From a checkpoint of a small transformer trained on Wikipedia: MLP 448 SwiGLU, tied embeddings.
Each number is 500 + 25 x the weight over its row's rms, rounded and kept within 0 to 999. Layers, rows and columns count from 0. Numbers have three digits each. The size before them is the row's rms in percent of the matrix's.

# layer 5 MLP down (transposed), 448x128, rms 0.0778, rows 439-447, columns 0-127
093:472502474518532509511486520491525480507537430507468522518443501515474519507495514519507503533491476462504528525534468477516549438470485519528508505484472499475489460499456508475486508461532489514500510510505469499439532550511535484513485474489508507507544504481519508491485504492525514489493498517463510541501472495486516508539519460470486482491514535455463495502521533550457486518513
101:461534488527507498561468477498482521461512490511534532503496504504481507533495496493501485514533475504491464539461506501438508551504534523524488498514495492537514466522530510470516577530524435509504472502485511515497523519471475463526499486491512493506493503489549477489536502460488476512475479509454503483478517446538538499476507477501499485497502539516505516478497506459490546490515
105:459518479486537458497499549514490499518499493534460494481426528526522472499529502497518497469525498521482498528544460459490543502459510516532551495493512527505479494489511516473483518483517446539468459457514505493523482506494506533469507482507528535495488518468488532515520516523512527475485471480517511498511492473500457517512511530467486482535479467515444463482512511526509529474516
101:506519479490518481489479463526485483552510515483491496508508476518486513480535509542480462552497505522519483499518526442473540498491479507511460419498509507477551479510516469486505522541536533459477498527468458485529497484467493486463487503512493501497490473477532513511518467506485547487531493497492543506490480525521543501518538511500516484522501523461479554510526466529496483528479
098:504472472484544516538543477536500489493512469486503514492512534480444463478528524474483527503542491452491457520505514506509548502491512485550522466512468499477555494494508498543463508509465471541481499502515473519524494508507509474475482451528530502543515482494479529454514492528532503512488510514482504508480514526508549532459522513529491477546525483522461489515488517461507517488490
096:503512532472482505479494492470500507479508504498453489544487524521522510486521525494518482493499539513523492514510491519490541568547492532493496489546458499529503524504513494506522479494501510537504472497490495514449503501524461521504527539497524447500513398460466484484551486524483435485514525540511507467545487498519503511491486489520506482521477503535491495484527476519511525487505
100:455536511505505500460498472493520493458485489502534479496545487501527497478487501545551494482497543510507510501471543527527485513488540501462500461501472492503494487496525545531525500474488488479462453560485463470487526519467550481505485519509501534527528532473474478502515519529476491496509556556469514501503462488502471530499496478517491428519480491502526473501496499501523500508482
106:444553504489516500513489523512489489484481525494477487540499487543496514497505528501504502538537524496504486439504501539463507502494464498503491545574554487440525498510501507525478605499458495467473494468475546478514500497503516477504518502493494481481470493521499516511492510495502484504527500510483517517505512496520518506471478488481523473506480465498489523484536509454548510516485
102:542505504491465516543486488527495515530477534513517520517455511522504509506510514523551530501507511509507515463548506523483481511461484488490511469507465469466511512468540473524519463512542519543490500507490475500454503500441468489495475484488515502477492483569545480479529472469514510503473498493469518496537519502542508512498471481522451501456549471501528481494525488490513538464508
# layer 5 MLP gate, 448x128, rms 0.0845, rows 440-447, columns 0-127
102:528532553507501484491504501477450514495542510529533510523516486489475499505467462446514491511473513534522478548496513515509490528477472557502483494524533458514469488496493497524520535505475509491524487496540537489485509458537473492506524491520533459533515526487513431514511500476509482506439520546519516481485489504521519482462490481483511482460475555498525533499519498533495503510524
104:545514502464486482489464551483477542531492515503470513475544470494497503490508501473533532532527527533495501507518490507487490526483513485511505502500526487522508482499508503473510495529531468440487477497527503488527493483486509524536483510507521534531531517493480477523529524515511490438497519490563481489555537500505478500532492535518497500472465537531481564534551501503546535469483
099:501549471473495519506488487541502463512520509526483505513511513532514507541499481515494453488498440512526543525491538491504516523517474474498466492509506477470501459423494484470510480512504537481507498510485495528507513517482564532510495474526515493512490477493482522546494481517526483465458548461499518498545481503460472484472504542529541473485499497484489534518535477521499461494464
092:499477501517503488537530487527489526552491455510474534530467500503473551538496541493516493482489510482481537490486525494502471505507485489479541521469483482518528520516483493545506495505523521497488479476534507542500466550504508496500530502527451491525498493451518533539537549480494488494471541516508526513524471481503565505516507442489482490491494474532509502453476488539523519519463
096:520530483526512484519542522441490495485499550497515499487505510471455474504506453481428508534518488442514496491496531490517475542509471536450473506452518515511490510478486562469479486468512527474485513471531505489503491455520503490517480484503518534503457501541515474500494496492522457508480520525535470486510502486494492457496524538520513484482512502456513481534509474512512498532519
099:495512486472500508509493451545491462484522510484523541505503489498485481519511529541469509502513526480511514502480485488498516507491448474483543504509503472466531495453540538524465474503499538511524516462539533518515493535500548480483506521498514497450484505444486432518490478500519521501534442507474481506538507482498509526479484506475481472514498507495564510469478472477521455531502
107:556448461496489478471460488449485505479520485513538503513493498489498479496492481479552488480467487505472517537519500498505510492485508512514528475467482477505471479450485518498494452524501514516510464523540470488501516503514511441563499482449518531537528528472491477497508515494461518495481478503517501434515492472458483511487497513537492529544497511466515475523510480549496523495507
098:517495473507506471500511518500498491542495509501473481492540498464480493466506495515513486516531496447521515472484499511493476509434535528497491502517485547498475530468500483506511499508479463484440495533516527486515522535507498474507542521504529496500515517520470500516518504508520460499459488538500508456477503422441511467518515503520551497423478478475498509536498485508518478541484
# layer 5 MLP up, 448x128, rms 0.0821, rows 440-447, columns 0-127
101:535520536535499503517506515513505499502532484493529433447480483479506496516482492482511543495503489485537541482496487473476521510530490503501547522437569533456532503485458505448469484508488510509524501461509476491495497538523483514531485506501524457527553483494489500493489520475504528498479494534488475489478504526521487537489441487479546497495455529499509504518511475500490526535496
103:528489498486525476495477515496503483480505540465471521471462487505512478501521513507523513446490513522472505506511511509492509505474485476509552526473491493537495555424487486480486527504496494517465501474438498465524432530465517531519540544495462521453476469517521485503462432489516510542535523488537514512504498499509492489511516503499521482523504538521502492492512483501519503469526
100:475523506514473511528524564507495474524480524539489510458471511478508479495534479503487506510450515560536503502486522525486492541547552492460523470542517487494525529534486481496504480454544514477515546483473515506478507492464478498518532492523515461517557510515493472500479491468538462500479489528512494485470494482502491461491503474492516516509535458533478486492491530484518493472471
098:514538501528526499508468472501535511525508528490513506489445459511501515503510455517526448502471488533511540452507486484511497525476528475438461493533513524471500483484509514482515533507533554482495494514475524445493483506466523543478477524459498528466526524495498501526483493516471504503504515462509449522490496509496490460510477486452520431478521489530484490533502492478498515517512
094:508500483563529509534502489515452479535506454529482528515540462516490509546506484504506513501502477498511472481512498454510547488488486544478559472557470487519468477496496482458497475475539478485483501508505481489461506504513482507463533507500522499508481473458486455457520519489500520499520476497545471511524438501520518495474492488497467492473481509495470459497487502496500460460473
097:553502492509497536482537496538482500467495518506495511509448499468493545531486553485519509438511481488470531489545500444497467527507503474510479517514524515483531525502455545498502455524469538513541503460482529513504525542512470529479460453491486535542511486493484504517477495504538501501509516482511471495516473480520477456516507508497473485517508501524479508452521472528487515497488
106:533505478494499485478514537518492506507505468508476470534489490512475486495454552482465494508489493537469493471506458521538474557480515483455487477459480452506451495531528540529505469497497476459552479487444472541467506500496491505520514519513525485447507537521505485489501479493510495494507518505470570506512513503510489513488496495492483536475496543513498512486490521466535453508479
103:455496486485527477498504535512544493519457452439477511498545474518477495478480505516481520533504452498491453523490506485486496505520504521517512523522484477455516463553486495551475495520513496498534467521507532498476514527467505573519504537526444527532529471531455492502479494502478526509502481496473523496503518522499505487491531536488512495511514529498514547486526503483483497519542